config = dict(
    num_hidden_layers=9,
    hidden_size=128,
    num_attention_heads=2,
    num_key_value_heads=2,
    head_dim=64,
    intermediate_size=512,
    vocab_size=32768,
    hidden_act='gelu',
    norm='layernorm',
    norm_place='pre',
    norm_eps=1e-05,
    positions='rope',
    rope_theta=10000.0,
    rope_fraction=0.75,
    qk_norm=False,
    attn_scale=0.125,
    bias='all',
    tie_word_embeddings=True,
    parallel_block=True,
    init='normal',
    init_std_qkv=0.0517,
    init_std_o=0.0642,
    init_std_up=0.074,
    init_std_down=0.074,
    optimizer='soap_variant',
    learning_rate=0.0065,
    weight_decay=0.0,
    lr_head=0.00553,
    max_grad_norm=1.0,
    warmup_steps=200,
    schedule='wsd',
    decay_fraction=1.0,
    decay_shape='sqrt',
    final_lr_fraction=0.0,
    batch_tokens=32768,
    max_seq_len=256,
    doc_mask=False,
    train_tokens=116500000,
    max_steps=3556,
    dataset='wikipedia_en',
)
Each number is 128 + 24 x the weight over the matrix's rms, rounded and kept within 0 to 255. Layers, rows and columns count from 0.

# layer 5 MLP up, 512x128, rms 0.0741, rows 15-67, columns 64-127
[[153 123 136 110 152 139 123 156 100 136 131  86  91 141 131 134 135 132 151 111 138 138 154 126  92  65  98 119 123 136 124 142 123  94 119  88 130 162 141 105 139 138 114 112 157 117 146 166 110  72 113 108 153 192 148 123 161 161 134 124 136 122  87 118]
 [119 155 126  94 100 127 126 125 156 121 136 125 142 134 147 167 175 137  47 129 118 121  95 108 138 104 116 112  91 151 132 128 143 111 147 137 156 132  86 108 138 106 114 122 140 102 144 124 132  85 105 114 127 129 137 121 144 121  71 112 154  87 133  96]
 [ 94 120 147  90 152  90  90 149 146 138 133  99 139 134 181 163  97 150 104 168 138 105 143 106 126 159 120 105 119 122 129 147 124 128 134 161 101 127 150 102 133 166  81 103 105 124 138  99 191 158 141 130 116 124 132  92 131 154 135 132 117 132 134 130]
 [ 79 141 160 145 152 104 171 154 127 146 137 141 134 134 117 100  92  99 152 140 112 128 106 109 106 163 112 143 132 140 102 132 127  98 180 154 132 129 110 132  85 125 117 102 159 120 121 135 104 138 121 128 116 177 164 126 105 165 151 106 148  87 149  97]
 [111 118 170 130 178 122 109  95 135  96 151 123 150 137 120 152 156  85 173 110 100 132 154 102 106  92 105 156 111 132 109 101 118 133 154 123 113 163  54  93 126 166 156 105 113 139 120 127 170 105 132 136 142 119 101 136 126 155 103 151 133 138 115 119]
 [126  95 144 131 111 172 120 146 156 116 126 148 112 113 117 149 100 154  85 130 104 145  97 113  72 112  98 135 131 166 139 131 106 102 126 117  95 133 140  60 142 103 141 131 132 112 145 119 104 133 161 119 131 160 104 121 138  93 122 152 118  93 122 111]
 [123 107 147 185 129 116 113 132 109 125 170 108 138 125 128 137 118 157 105 102  81 140 132 124 130  90 118 114 168 120 113 129  96 161 181  91 129 175 123 118 130 165 133 192 184 157 112  62 167 115 161 143  93 141 149 141 173 123 149 123 116 112 115 121]
 [136  99 101  74 114 130 117 105 166 154 159 139  84 149 128 146 135 128 151 117 145 130 131 108 144  71  97 117 105 136 152 191 141 130 149 126 155 139 116 109 115 137  97 144 111  91 193 133 128 131 103  93 116 136 158 103 133 155 154 165 113 146 130 144]
 [155 164 121 126 194 130  91 116 136 116 119 142 120 139 141 137 105 118  99 111 125 142 154 130 140 112 103 116 129 112 136 143 121 162 140 117 112 132 175 121 150 170 115 131 172 140 120 132 169 100 154 124 149 127 121 150  96 106 146 110 119 143 152  98]
 [102 134  79 163 124 113 120 104 106 120 165 114 125 137 154 126 157 118 130 135 123 131 142  83 116 113 133 150  98 125 136 122 140 131 147 130 139 158 110 142  97 175  72 114 137 117  97 136 106 104  98 102 134 103 146  91 115 111 149 163 121 123 130 170]
 [152 161 136 160 146 139 105 127 128 110 156 116 120 138 138  91  98 163 122 128 104 142 143 112 140 108 104 132 158 105 137 117 156 124 110  98 115 151 131 102 151 148 110 139 124 124  95 118 137 100 107 170 150 135 157 111 156 132 153 130 163 126 130 101]
 [127 132 146  80 167 184  93 118  98 146 145 124 115  82 102  99 134  86 159 158 138 175 145  83 105 116 112 164 169 135 147 143  87 151 145 138 141 157 140 114 102 128 140 101 125 149 146  75 166  99 126 143 118 146 113 109 175 157 159 158 131 129  99 127]
 [101 155 136 174 127 176 125 169 129 160 143 136 113  82  80 129 123 130 109 113 137 111 112 169  85 128 133 128 155 135 134 156 128 155 140 172 143 148  66 106 112 123 105 210 177 139 141 144 142 139  95 112 111 117  99 147  99 130  94 145 100 121 154 113]
 [ 97 164 102 114  90 157 158 136 141  88 115 136 160 127 140 124 148  83 135 143 152 152 132 126 155 123 149 118 170 135 125 131 138 129 159  94 138 115 165 139  95 142 124 161 152 112 168 122 162 104 156 162 162  66 134 112 118  94 145 123 122 110 143 100]
 [136 104 114 108 111 125 118 140 158 123  82 117 122 107 122 136 126 153 112 135 138  68 140 107  81 147 143 115 160 131 155 133 106 149 137 139 143  87 151 147  91 162 143 108 161 116 133 122  70 137 139 103 110 149 149 142 128 155 160 128 143 128 148  88]
 [130 164 148 102 125  95  95  96 132 122  93 115 110 108  92 192 133 133 137 137  91 137 147 136 136 105 110 124 135 107 143 139  83 150 138 100 146 140 159 125 102  93  91 155 159 141 163  59 162 161 127 142 114 133  94 175 163  87 160 149 116 144 105 128]
 [182 144 158 134 143 171 153 143 143 152 156 128  92 133 128  97 120 116 125 130  88 187 126 157 118 170 100 134 135 142 118 129  88  79 108 121 143 117 181 120  74 176 142 107 157 110 118 136 127 151 152 163  92 164 112 118 101 109 112 119  97 121 115 126]
 [132 155 143 145 117 114 130 128 166 118 126 103 131 100 145  89 123 107 141 121 129  73 108 119  98 155 136 137  95 131  79 106 138 127 150 177 100 117 145 166 108  92 124 115 123 145 116 156 115 160 106 154  90 133 139 114 123  93 155 140 140 124  92 139]
 [ 99 143 137 127 183  94 180 137  98  81 137 144 177 136 112 135 154 103 141 141 168 152 122  84 149  89 106 124 116 137  86  91 126 126 130  96 143 115 103 156 134 124 114 102 146 116 120 122 148  92 134 159 136 159 145 129 159 136 172 129  72  88 103 152]
 [123 126 164 172 143 140 107 177 156  77 141 160 145 175 146 123 106 129 121 146 135 126 127 107 149 155 131 126 123 143 114 175  95 144 126 146 131 110 110 150 136 157 111 112 157 155 122 138 110 110 146 145 107 164 154 115 149 124 112 131 115 124 147 144]
 [123 161 127 109 124 103 115 159 127 110 179 120 100 133 149 107  99 124 119 136 106 107 146 151  99  89 130 141 149 143 138 121 158 119 146 117  91 118  95  84 135 152  89  95 139 168  56 180 110 148 144 135 138 114 135 176 133 123 147  90 125  77 120 153]
 [135  89 118 157 100 148  84 173 169 158 155 112 154 105 113 107  88 137 128 144 116 110  98 141 120 156  93 148  89 139 113 126  92  84 117 195 143 133 175 141 130 136 150 165 172 115 119  82 117  95 123 101 116 116 126 115 181 146 130 137 134  86 129 118]
 [124 144 147 174 131 102 126 112 113 118 181 108  98  90 114 190 158 150 140 142 125  97 132 117 111 107 151 140 185 117 133  71 117 130 150 122 145 102 133 110 105 120 113 143 153 131 129 116 159 121 150 114 134  98 122 130 121 148 135 212 109 120  86 106]
 [110 106 129 113 152 168 136 108 110 144 141 149 193 132 132 143  83 113 146 112 106  95 147 106 118 145 125 115 111 118 104 167 141 106 128  96 132 138 131 101 115 142 153 159 109 129 103 146 158 145 152 118 111  95 182 101 122 165 128 141 139  94 153 129]
 [134 128 165 122 100  89 105 115 146 137 126 141 119 113  98 131 114 120 123 121 121 144 129 115  96 143 131 134  81 109 155 163 123  91 101  92 117 204 133 122 159  93 116  77  83 109 123 113 160 160 132 113 132 106 117 138 105 118 153  89 124 113 146 112]
 [123  91 116 109 126  79  97 138 123 133 130 133 114  74 136 107 132 158 117 130 135 182 143 136 106 103 136 123 127  79 134 128 150  77 108 102  80 144 145 143 135 136 124 115 100 134 108 154 123 127 129 127 176 142 144 135 177 119  99 157 128 165 119  74]
 [159  79 134 121 148 106 110 140 163 159 115 106 135 154 164 124 153 138 150 152 134  94 113 156 163 133 183 143 123 104 150 145 149 132 141 139 146 128 132 132 139 120 117 180  78 145 132 141 160 134 117 124 139 157 100 120  94  82 115 176 124 154 135 130]
 [143 134 117 130 178  87 165 153 131 132 154 130  96 136 139 155 106  82 123 176 115 130  97 128 116  99 120 140 117 116 118 148 132 143 160  94 137  95 134  91  65  78 106 116 156 110 149 150 156 153 163 131 120 155 138 139 105 134 121 139 130 105 102 121]
 [154 147 115 139 133 128 135 133 175 134 140 114  92 137  85  70 112 149 115 117 115 139 154 136  95 143  84 130 149 146 146 128 107 126  90 117 110 168 162 101 163  85 111  89 161 119 156 110 113  65 131 112 154 156 152 120 126 146  80 131 126 120 136 114]
 [141 140 157 100 124 141 154 130 130 100 129 118 130 100 135 126  96 186 162  74 143 177 188 132 144 115 148 128  89 137 129  75 129 130 155 128 169 124 157 161 119 172 178 144 142 149 176 114 172 133 115 144 114  80 122  84 202 133 169 134 122 100 127 113]
 [128 132 139 107 109 118 109 155 129 179 159  70  92 121 175 121 114  85 136  92 122 147  84  97 124 156  93 105  99 126 126 134 105 120 107 152 125 105 154 123  90 119 136 131 131  82 116 171 128 132 120 104 144 105 130  97 121 127 141 127 149  92 125  61]
 [154 136 138 144 100 136 152 153 152 155 144 160 140 178 102  95 127 139 112 116 163  98 170 130  99 170 138 138 129 124 106 143 127 118 158 187 133  98 124 163  98 134 106 193  91 117 123 122 138 128 149 121  88 145 151 144 152 135 133  99 162 137 207  93]
 [ 76 135  98 123 109 135 104 114 122 105 152 131 129 134 133 108 110 110 139 125  88 145 149 163 135 137 137 105 124  96 134 134 166 104 183 184 141 132  90 106 135 152 132 132 151 126 112 128 164 114 127 134  93 138 138  81 134 148 148 135 109 129 141 133]
 [125 109 153 171 118 118  93 107 146 103 108 158 186 149 110  82 137 134 107 169 124 127 136 137 129 147 112 111 138 147 122 115 111 176 117 139 102 145 133  91 114 171  99 151 158 111 107 100 139 163  96 158 115 151  70 134 102 136 160  89 146 163 116 143]
 [140 121 143 139 129 135 152 151 162 138 148  99 131 118 139 139 123  95 130 128 175 125 114 138 121 105 150 154 128 164 130 118 120 172 182 108  80  87 125 138  81 156 115 138 144 111 121 141  77 115 115 136  90 121 122 127 102 120 137 156 150  90 133 118]
 [145 136  94 161 171 129 166 103 167 103 109  86 141 139 152 119 111 122 156 172  91 145 101  95 110 132 105 117 121 108 150 113 132 158 137 160 160 106  94 126 154 102 151 112 132 147 137 149 110 120 140 119 155 119 149 142 133 146  79 110 166 101  81 120]
 [139 147  95  92 136  84 131 123 160 116 159 127 106 123 115 118 124 147 124 117  89 158 144 127 126 134 169 104  92 142 119 121  96 135 145 151 171 149 107  83  72 130 137 139 127 160 162 133 163 119  46 154 131  84 156 145 136 117 143 128 106 172 168 157]
 [ 85 154 124 121 148 129 129  79 146 109 136 109 166 131 171 167 145 135 146 176 143 131 113 111 100 157 124 169 104 108 109 115 128 123 180 129 132 130 134 129 113 125 129 129 125  92 144 126 105  56 115 166 136 177 133 135 121 117 167  95 101 123 105 108]
 [173  80 110 112 162 155  91 123 171 140 152 122 123 137 140 154  91 113 157  99 113 126 123 114 106 142 134 163 106 135 175 118 115 170 153 111  93 158 152 109 127 124 160 169 114 151 172 166 114 119 113 122 110 126 133 130 168 123 137 138 189  99 188 154]
 [129 136 168 161  99 133 104 156  82 123 136 155 126 155 140 112 119 115 143 118 118 112 108  98 132 163 114 129 122 136 132 112 153  98 118 117 114 142 127 106 143 146 151 109  95 108 126 113  99 120 152 128  86 148 104 119 118 127 130 167 130 124  95 148]
 [110 132 106 139 120 114 120 111 208 118 156 154 160 122 124 117 143 136 129  95 125  84 111 166 102 156 120 147 128 136 119 105 139  85 145 163 120 124 108 137 153 121 155 125 132 110 121 121  99 134 123 129 128 125 151 148 148 119 172 109 176 181 137 142]
 [123 136 112 106 132 136 127  94 151 102 138 144  94 159 135 151 129 135 120 127 133 119 124 129 169 105 151 150  99 175 140 127 113  91 114 132 141 115 163 129 159 110  89  94 121 127 141 139 147 124 128 128 126 174  84 136 118 118 146 102 134 104 125 139]
 [117 113 140 112 127 108 122 132 148 114 144 136 133 155 160 121 115  90 136 105 116 115 142 124 149 134 102 124 155 136 148 138 114 153 148 129 133 149 152 128  95 103 121 174 134 121 126 120 120 139 135  90 103 104 137 149 103 158 126 160 170 118 135 138]
 [153  97 160 168 116  99 104 141 134 133 158 109 131  89 143  93 131 108 124 117 139 118  97 141 131 146 175 124  98 173 137 119 119 130 157 140 114  80 140 120 143  84 148 149  92 117 147 108 107 155 126 109  98 153 126 139 167 176 123 134 134 130 115 117]
 [144 126  93 111 136 148 126 161 128 114 124 123 157 140 104 129 133 115 110 109 114 153 133 121 126 143 146 147 126 135 118 130 131 154 151 117 134 170 107 143 121 136 151  71  80 115 125 100 137 116 141  89 116 132  92 195 138 174 124  83 143 102 130 130]
 [147 158 163 141 174 109 126 137 120 129 163  75 164 133 167 160 130 113 111 118 131 107 110 113 117 169 135 128 161 170 114 140  96 114 155 160 116 100 125 109  75 138 135  99 138 127 117 115 133  89 156 145 152 144  81 129 130  94 120  83 143  88 109 157]
 [170 184 187 160 138 136 115 143 140 107 176 134  70 135 119 145  95 117 101 113 135 129 114 165 135 128 117 163 122 141 101 147  97 135 146 117  86 109 120 103 115 139 132 157 137 145  85 125 111 117  98 130 134 158  99 120 166  93 129 115  92  87 121  88]
 [141 111 156 132 165  90 119 141 101 151 183 106  99  80 151 103 100 100 152 111  86 110 123 109  84 143  88  96 111 114 135 156 165 130  91 126 128 127 117 126 124 130 124 136 178 130  79 135 175  86 133 111 144  67  94 155 142 103 153 120 151 138  93 135]
 [133 139 137 172 133  87  67 105 109 111 113 120 115 163 120 120 124 161 116 109 162  94 135 166 127 164 130  73  98 177 137 121 131 178 151 140 122 134 130 101 125 122 121 116 117 106 167 110 142 172 161 183  99 119 125 130 162 149 133 133  84 118 123 117]
 [158 126  89 134 132 112 144 148 133 132 153 131 144 116 150 134 154 100 160 116  90 143 136 116 140  99 139 147  93  84 141 135 167 139 139 138 137 143 147 128 129 121 152 150 151 125 111 145 145 119  68  99 129 151 112  84 120 142 132 124 135 167 119 127]
 [139 162 129 123 161 137  79 120 170 151 152 113 142 149 165 147 119  96 183 135 115 103  81 163 142 126 190 131 130 125 120 133 129 142 152 135 147 145 119 102 179  96 166 136 152  94 180 127  63 136 121 165 149 157 157 135  83 113  97 101 120 101 140 102]
 [130 104 108 128 138 137 128 135 156  87  99 158 102 138 128 114 121 113 110 108 126 133 164 102 178 145 127 125 134 122 152 147 133 174 102 116 146 120 109 137 120 120 111 171 106 133 142 133 101 104 150 175 125 152 162 100 130 111 123 125 172 132 135 143]
 [132 130 128 128 113 153 132 153 167 162 131 119 140 103  95 171 136 167  82 116 129 114 160 126 136 143 127  98  68 132  86 138 133 115 168 180 121 133 122 134 135 153 132 133 148  93 152 121 129 173 106  69 118 181 187 127 124 121 111  39 128 107 109 147]]
# layer 5 MLP down (transposed), 512x128, rms 0.0743, rows 15-66, columns 64-127
[[148 145 179 122 119 159 166 125 175 138 118 116 128  97 121 107 107 153 106 115  91 150 103  91 119 120 167 105 148 134  76 153 148 120  83 151 159 157  99 117 137 139 100 138 146 186 101 154  88 150 109 114 141 103 117 133 146 152 134 120 148 180 143  96]
 [176 124 166 114 133 142 137 128 141 142 148 117 118 129 114 125 114  94 170 130  96 117  92 122 103 127 111 163 151 114 111 114  98 184 120 125 119  97 152 117 133 111 134 142 152 129 128 105 135  93 153 155 138 155 132  80 132 114 142 140 123 124 136 142]
 [125 160 122 164  80 154  87 130  97 124 140 119 163 139 134  93 143 125  95 131 163  87 151 109 116 170 103 136 102 127 123 123  81 134 136 108 129 155 148  93 103 149 162 104 155  96  64 111  91 116 136 114 133 106 148 111  86  95 113 106  99 123 122 132]
 [116 184 178 158 121 120 118  96 116  89 170  86 112 117 121 136 136 101 141 135 130 134 118 102  79 145 111 144 148 130  70 140 114  84  97 153 181 140 106 132 141 163 128 109  70 133 134 138 107 177 104 144 141 105  99  99 136 118  98 158 119 123 137 146]
 [103 109 148 155 138 108 115 131 107 143 110 129 111 120 138 105 151 143 119 129  93 137 128  90 123 131 136 105 142 165 106 172 113 119 135 138 141 123 157 122 142 124 143 119 129  99 139 138  91 175 169 147 153 134 136  81 126 144 162 128 136 112 121 121]
 [138 167 124 129  81  96 110 107 148 111 129 102 139  81 144  56 126 175 150 119 102 151  76 133 117 129 159 151 119 120 102  88 106 160  98  72 123 131 111 156 122 167  83 131  92 117 122 152 111 126 122 113 143  84  98  90 113 150 114  95  84 127 151 115]
 [126 138 137  95 165 132 127 134 167 117 124 139 122 135 121 142 152 117 159  54 119 151 142 134 132 115 122 162  97 132 119 119 146 102 130 130 159 113 123 147 107 112  82 116 112  86 136 136 143 133 102 147 133 154 121 139 100 164  91 115 137 134 163 156]
 [123 129 100 128  79 147 137 117 107 154 155 134 119 132 108 149 100 143 137 129 106 116 101 141 131  99 119  88 113 144 134 114 152 163 116 174 102  78 135 129 120  57 103 140 130 117 113 110 121 148 140 112 107 136  67 109 113 143 100 146  93 108  99 139]
 [104 165 134 176 109 123 146 103 117 114 125 162 100 130 115  78 166 148 112 108 139 110 164  85 159 123 125 119 127 148 133 134 123 130  98 103  99 145 120 111 126 115 155 124 111 141 135 142  81 161 142  91 125 112 117 121 107 165 106 129 117 122  89  68]
 [148 131 147 151 140 112 125 160 153 150 110  89 120 132  95 157 112 105 129 133 152 131 163 132 114 116 137 131 133 141 160 128 151 133 118 126 129 127 129 162 116 127 131 108 166 131 110 172 135 149 159 117  95 140 143 104 142 137  83 143 169 149 145 123]
 [114 150 114 135 122 116 154  86 136 119 126 156 106 104 119 158 129 126 104 134 140 110 108 112 145 159 152  73 112  97 172 122 132 139 132 152 163  90 118 127 101 136 186 122 117 128 140 143 143 157 144 106 155 107 142 150  92 144 118 172 127 122 154 121]
 [ 89 125 126 166 157 174 108 122 166 127  84 114 120 132  85  84 153 113  94 153 107 127 123 140 145 171 117 157 106 111  90 101 112 169  64 148 128 121 154  93 130 118 133 109  92 143 112 187 142  78 108 175 133 102 148 117 107 124 101  95 106 160 130 155]
 [144 184 139 129  99  88 151  87 110  83 121 117 109 151 140 140 153 133 176 135 130 144 146 114 159 148 133 117 142 143 126 126 158 152 101 125 173  91 151 146 123 106 139  99  87 128 122 155 143 111 154 108 136 136 114 146 144  77 160 132 110 159  78 121]
 [130 129 128 112 132 123 117 130  78 123 127 182 122 120 125 111 123 140 117  80 138 123  97 163 112  90 106 137 101 143 132 138 123 121 104 126 119 117  99 120 117  93 144  93  83 118 139 147 134 109 133  75 129 119 159 119 131 101 146 134 148 130  86 150]
 [159 102 126 127 113 149 124 160 166 145 126 136 121 116 129 157 105 138 139 158 128 147 122 118 148 116 139 128 177 111 102  99 112 127 149 127  97 132 181 121 118 112 131 123 125 127 108 165  89 129 140 108  90 126 136 139 109 132 144 127 119  89 131 165]
 [194 170 122 109 136 136 134 121 130 127 138 124 111  76 168 126 123 143 148 123 167 133 140 131 174 151  75 100  95 142 110 155 133 116 105 149  97 112 104 170 131 119 115 119  77 143 151 100 129 109  94 116 132 117 139 117 127 114 104 102 127 153 160 136]
 [115 152 131 157 114 128 138 120 105  85 135  94 104 100 165 124 118 132  92 123 148  84 131 114 119 145 141 140 121 116 116 165 123  95 101 115 139 145 109 134 137  74 179 137  95 102 116 159 124 114 156 129 118 103 116 134 134 106 127 136 136 135  85 119]
 [111 105 166 158 152 151 150 108 137 132 116 130 124 100 151 137 185 159 124 114 122 136 154 116 139 129 115 147 150 100 109 122 150 118 145 146 153 180  93 152  86 126 138 163 125 158 124 133  92 131 136 148 136  83 146  81 142  97 131 155 210 113 146 106]
 [137 135 136 135 107 131  78 136 130 197 132 106 104 147 156 169 117 135 131 123 112 166  85 181 127 110 103 150 127 133 137 117  91 158 145 179 140 153 148 120 128 145 133 112  89 138  79 123 108 130 137 118 155 112 112 142 119 125  96 116 139 130 135  99]
 [135 139 170 121 110 137 139 147 135 181 167  95 115 138 141 108  95 112 155 117 125 153  92 133 105  88 113 108 151 129 147 142 122 117 119 117 145 118 160 130 152 123 120 159 132 112 149 121 107 135  97 127 140 133 119 150 108 147 149 113 135 158  94 136]
 [152  98 105 138 148 128 151 107 149 141 118  91 107 132 120 121 163 137 133 144 135 121 141 116 142 177 143  86 117  92  91 120 126 107 112 185 148 101 137 136 102  56 127 125 107  88 148  99 183  82  88 136 121 102 121 103 108 138 127 144 170 104 153  71]
 [ 84 120 166 125  99 147 116 135 120 117 103 167 160 171 122 122  78 132 139 122 119 121 141 168 139 176 143 152 146 100 101 118 108 158 129 150 123 176 108 139 125 124 117 121  98 153  86 118 137 121  96 122 190 141 117 186 116 138 122 152 126 120 161 137]
 [190 100 137  86  67 161 145 102 167 200 127  88 135 144 165  96 124  83 142 161  97  98 112 127 129 116 130 148 180  96 119 126 110 140 132 128 116 107 143  47  78 135 114 132 167 135 158 114 120 133 107 176  93 131 124 111 158 112 135 142 116 157 153 122]
 [117 192 109 133 114 173 116 154 167 113  96 117 158 137 127 154 137 144 143 101 164 126 135 148 130 109 138 131 125 130 167 161  99 124 123 120 103 134 130 126 109  91 113 131 119 128 145 154 125 139 112 120 114 159 120 145 156 124 134 115 115 136 118 166]
 [173 121 153 144 152 131 142 195 125 127 118 105 191 119 107 134 186 153 108 144 130 121 123 135 125 125  89 107 142 133  88 148 102 155 136 177 168 134  87 111 116 109 133 112 127 150 159 155 135 121 128 138  97 152  96 129 139 115 175 146 150 101 100 143]
 [155 121  93  73 140 135 151 106 139 137 129 159 124 150 138 170 101  92 136 110  65 114  99 154 154 154 120 115 125 122 132 120 129 161 142 137 116 112 171 106 116 128 119 100 144 131  95 185 135 153 165 103 108 180 107 150 165 119 126 135 108 105 118 145]
 [130 150  86 145 129 104 112 122 148 147 106 124 112 132  87 125 105 109 132 143 133 141 133 121 136 149 134 165 100 114 109 137 145  92 162 171 104 138 131 111 103 158 129 102  93 116 131 118 109 126 152 138 113 135 122 138 129 161 136 117 133 101 133 118]
 [118 124 104 140 144 171  75 101 125 129 139 141  91 133 144 169 114 130 114 143 121 135 122  30  92 165 147 111 138 110 148 165 200 148 134 147 155 122 120 135 143 164 153 142  69 111 122 101 161 125  84 120 134 105 141 111  80 180 197  88 127 121 139 116]
 [140 115 132 150 118 184 138 121 129 121 146 123 163 157 105 138 126 149 135 135 114 103 170 139 142 101 156 133 120 121  85 156 146 126 147 136  93  72 144 109 144 138 149 122 101 121 122 121 156 148 137 141  95 117 113 124 126 113 162 155 105 148 106 137]
 [114 129  96 127 129 188 133 172 153  96 104 133 130 150 107 126  93 125 133  86 113  97 102 114 111 105 162 120 146 158 153 118 136 175 166 122 180 124 170 120 157 165 137 144 106 124 128  73 109 139 116 165 114 122 101 124 134 118 135 124  90  84  98  78]
 [138 148 181 100 147 187 120  45 104 127 119 136 124 115 107 106 141 153 179 118 144 151 104 157 110 185 126 157 116 113 169 130 113 101  86  81 146 112 111 104 115  66 115 120 137 180 110 146 102 106 165  87 104 100 116 103 132 139 103 129 117 129 123 111]
 [133 136  68 138 127  91 138 144  99  77 108 133  77 155 129 155 140  94 138  99  97 124 117 121 124 154 122 118  80 163 113 100 110 117 132 141 142 102 169 141 141 129 170 174 136 110 148 137 104 156 114 139 117 145 153 116 141  99 107 162 115 106 182 148]
 [134 167 123 106 185 154 136 102 154 115 110 111  83 108 125  99 122 115 110 126 100 157 106 165 135 150 144 134 124 111 114 144 102 135 164 154 178 106 144 129 147 110 130 110 115 132 147 123 123 151 113 119 185 130 126 137 115 111 123 149 185 153 151 104]
 [176  83 120 102 171 128 150 161  92 143 149 109 107 135 139 135 124 132 137 114 103  99 162 115 107 146 140  93 189 122 138 132 149 138 112  88 112 150 167  77 116 124 150 106 105 102 114 161 103 117  86 135 130 112 143  90  85 154 108 140 119  97 121 119]
 [102 134 122  96 104 107 109 118 150 117  99 162 104 117 114 142 155  97 107 173  89 117 125 139 145 116 137 152 136 114 198 131 128 129 144 128 141 101 130 142  84  97 112  67 161  80 126  97 130 134  97 135 166 130 126 121 160 138 126  95  89 140 101 108]
 [111 122 158 113 117 122 132 147 141 124 114 145 158 148 102 130 108 149 128 124 138 144 160 189 127 121 145 124  93 115 100 165 126 118  99 133 109 134 135 137 117 134 121 148 123 132 131 128 152 129 165 148 108 132  82  86 140 127 128 164 107 136 179 106]
 [103 154 138 117 163 170 171 115 182  77 113 109 101 111 117 111 105 140 100  97  91 142 126 115 101 127 152 170 106 165 162  79 141 157 152 172 174 174 207 110 161  89  85 141 109 108 118 130 152  99 139 135 114  92  78  90 128 132 124 105 142 128 171 121]
 [125 143 117 168  99 117 117 107 105 168 129 117 103 118  59 117 118  98 123 103 137 131 148 135 168 149 137 143  98 142  92 122 109 160 121 126 144 150  82 119 140 157 125 154 119 145 135 123 137 145 146 145 156 113  87 134 112 115 135 137 106 117 118 141]
 [136 119  96 153 154 161 107 188 104 210 134 126 104 146 154 137 137 162  81 125 137 166 123 134 106 101 122 139 172 168 153 178 178 130 134 130 147 151 119 149 106 117 129 158 105 179 152  95 149  91 164  83 155 165 132 133  88 145 124 155 122  99 124 126]
 [ 84 135 153 160 121 128 108 143 102 140 141 134 149 141 116  72 143 121 114 146 132 149 126  97 120 135 112 126 129 166 109 111 156 116 166 155 135 127 121  88 105 104 120 164 121 111 140 135 138 143 144 123 138 168 128  88 137 101  78 152 164 113 161  95]
 [145 155 181 160 142 137 156 106  97 197  78 128 116 124 168 125 136 181 128  41 132 153  92  97 106 149 137 147 147 148 107 140 114  84  80 179 165 118 164  67 123 137  91 120 117 136  89 113 145 148 138 105 147 141 100 138 173 125 131 144 174 138 152 151]
 [150 126 137 116 112  96 140 115 145 153 131 102 141 124 115  97 101  70 122 124 153 122  85 127 115 136 124 143 102 104 129 163 162 118 161 133 130 146  96 123 118 102 166 158 140 106 111 130  96 102 100 122 125 131 170  72 124 116 135 116 105 109 121 130]
 [133 119 165 115  94 157 144 165 110 126 116  82 142 161 110 116 157 159 128 125 124  84 144  98 167  99 122 139 107 106 111 129 121 134 122 153 127 106 130 119 160 122 166 147 122  91 113 145 123 111  96 171 155 124 129 122 113 118 124 153 118 113 122 137]
 [ 88 151 153 130 157 148 147  83 128 118 176 120 154 163 104 110 122 152 132 107 152  89 151 110 150 135 115 165 101 101 117 121 130 123 118 127 129 132 136 150 117 135 121 126 147 140 174 131 110 126 140 111 146 160 143 140 122 125 137  91 150 111 223 177]
 [130  87 161 161 101 124 129 119 154  78 139 117 141 105 169 125  90 125 123 136 171 121 130 130 141 175 126 132 125 111 118 139 131  99 106 128 102  70 108 139 139 179 118 147 137 100 124 144  94 116 123 166 126 114 161  88 121 117 112 144 141  92 124 123]
 [122  74  85 142 142 120  97  62 104  97 166 170 125 140 116 110 157 142 148  87 116  90 169 161 144 126 159 158  90 137 129 135 138 106 151 104  91  94  88 171 162  73 105 132  70 165 154 132 183 156  71 134 100  99 177 105 132 115 117 166  83 142  68 157]
 [114 124 149 124  88 151 185 151 106 116 105 149 119 133 130 129 118 132 150 148 141 137 144 160 141 112 136  90  97 154 109 155 126 152 155 158 122 137 122 105  79 149 141 152 134 119 175 111 129 111 124 107 147  64 102 136  94 143 105 125 164 124 116 131]
 [124 142 153 143 132 144 122 117 155 128 121 120 160 132 143 118 110 124 108 111 169 138 169 141 155 164 124 157 170 123 148 131 178 133 111 139 148  91 130  87  72 136 121 125 129 139 145 158 131 149 151 128 134 145 151  91 133 118 134 137 132 109 138 115]
 [163 116 121 120 128  99 157 100 114 135  95  79 131 188 144 165 100 130  90  89 109 180 129 121 143 167 182  94 146 131 136 128 157 167 137 120  86 106  78 110 130 144 114  96 129  83 125 149 160 131 129 106 121  96 134 122 137 167  84 117  98 118 174  80]
 [ 58 134 152 125 142  84 103 127 129 123 124 104 144 139 156 142 131 123  99 132 158 127 154 134 125 126 103 106 121  97 111 101 109 128 109  95  93  97 106 102 128 131 150 145 136 116 103 105 117 158 144 133 123 115 133 156 142 143  81  80 130 102 103 113]
 [117 130 136 142 195 120 112 124 123 132 110 122 115 144 146 145 119 115 153 122 129 173 127 128 149 159 149 136  89 147 147 103 136 134 129  96 147 158 125 122 113  98 162 124 138  99 120 135 134 164 110 136 141  99 144 145 131 106 144 150 126 170 100 127]
 [145 148 129  96 124 102 163 102 146 118 136 124 135 135 136 108 106 128 126 143 136 117 144 120 114 113 157 153 100  89 118 111 116 115 102 174  94 107 147 131 146 113  94 158 135 104  91  83  95 139 118 115 128 125 154 122 144 121 141 103 114 158 162 133]]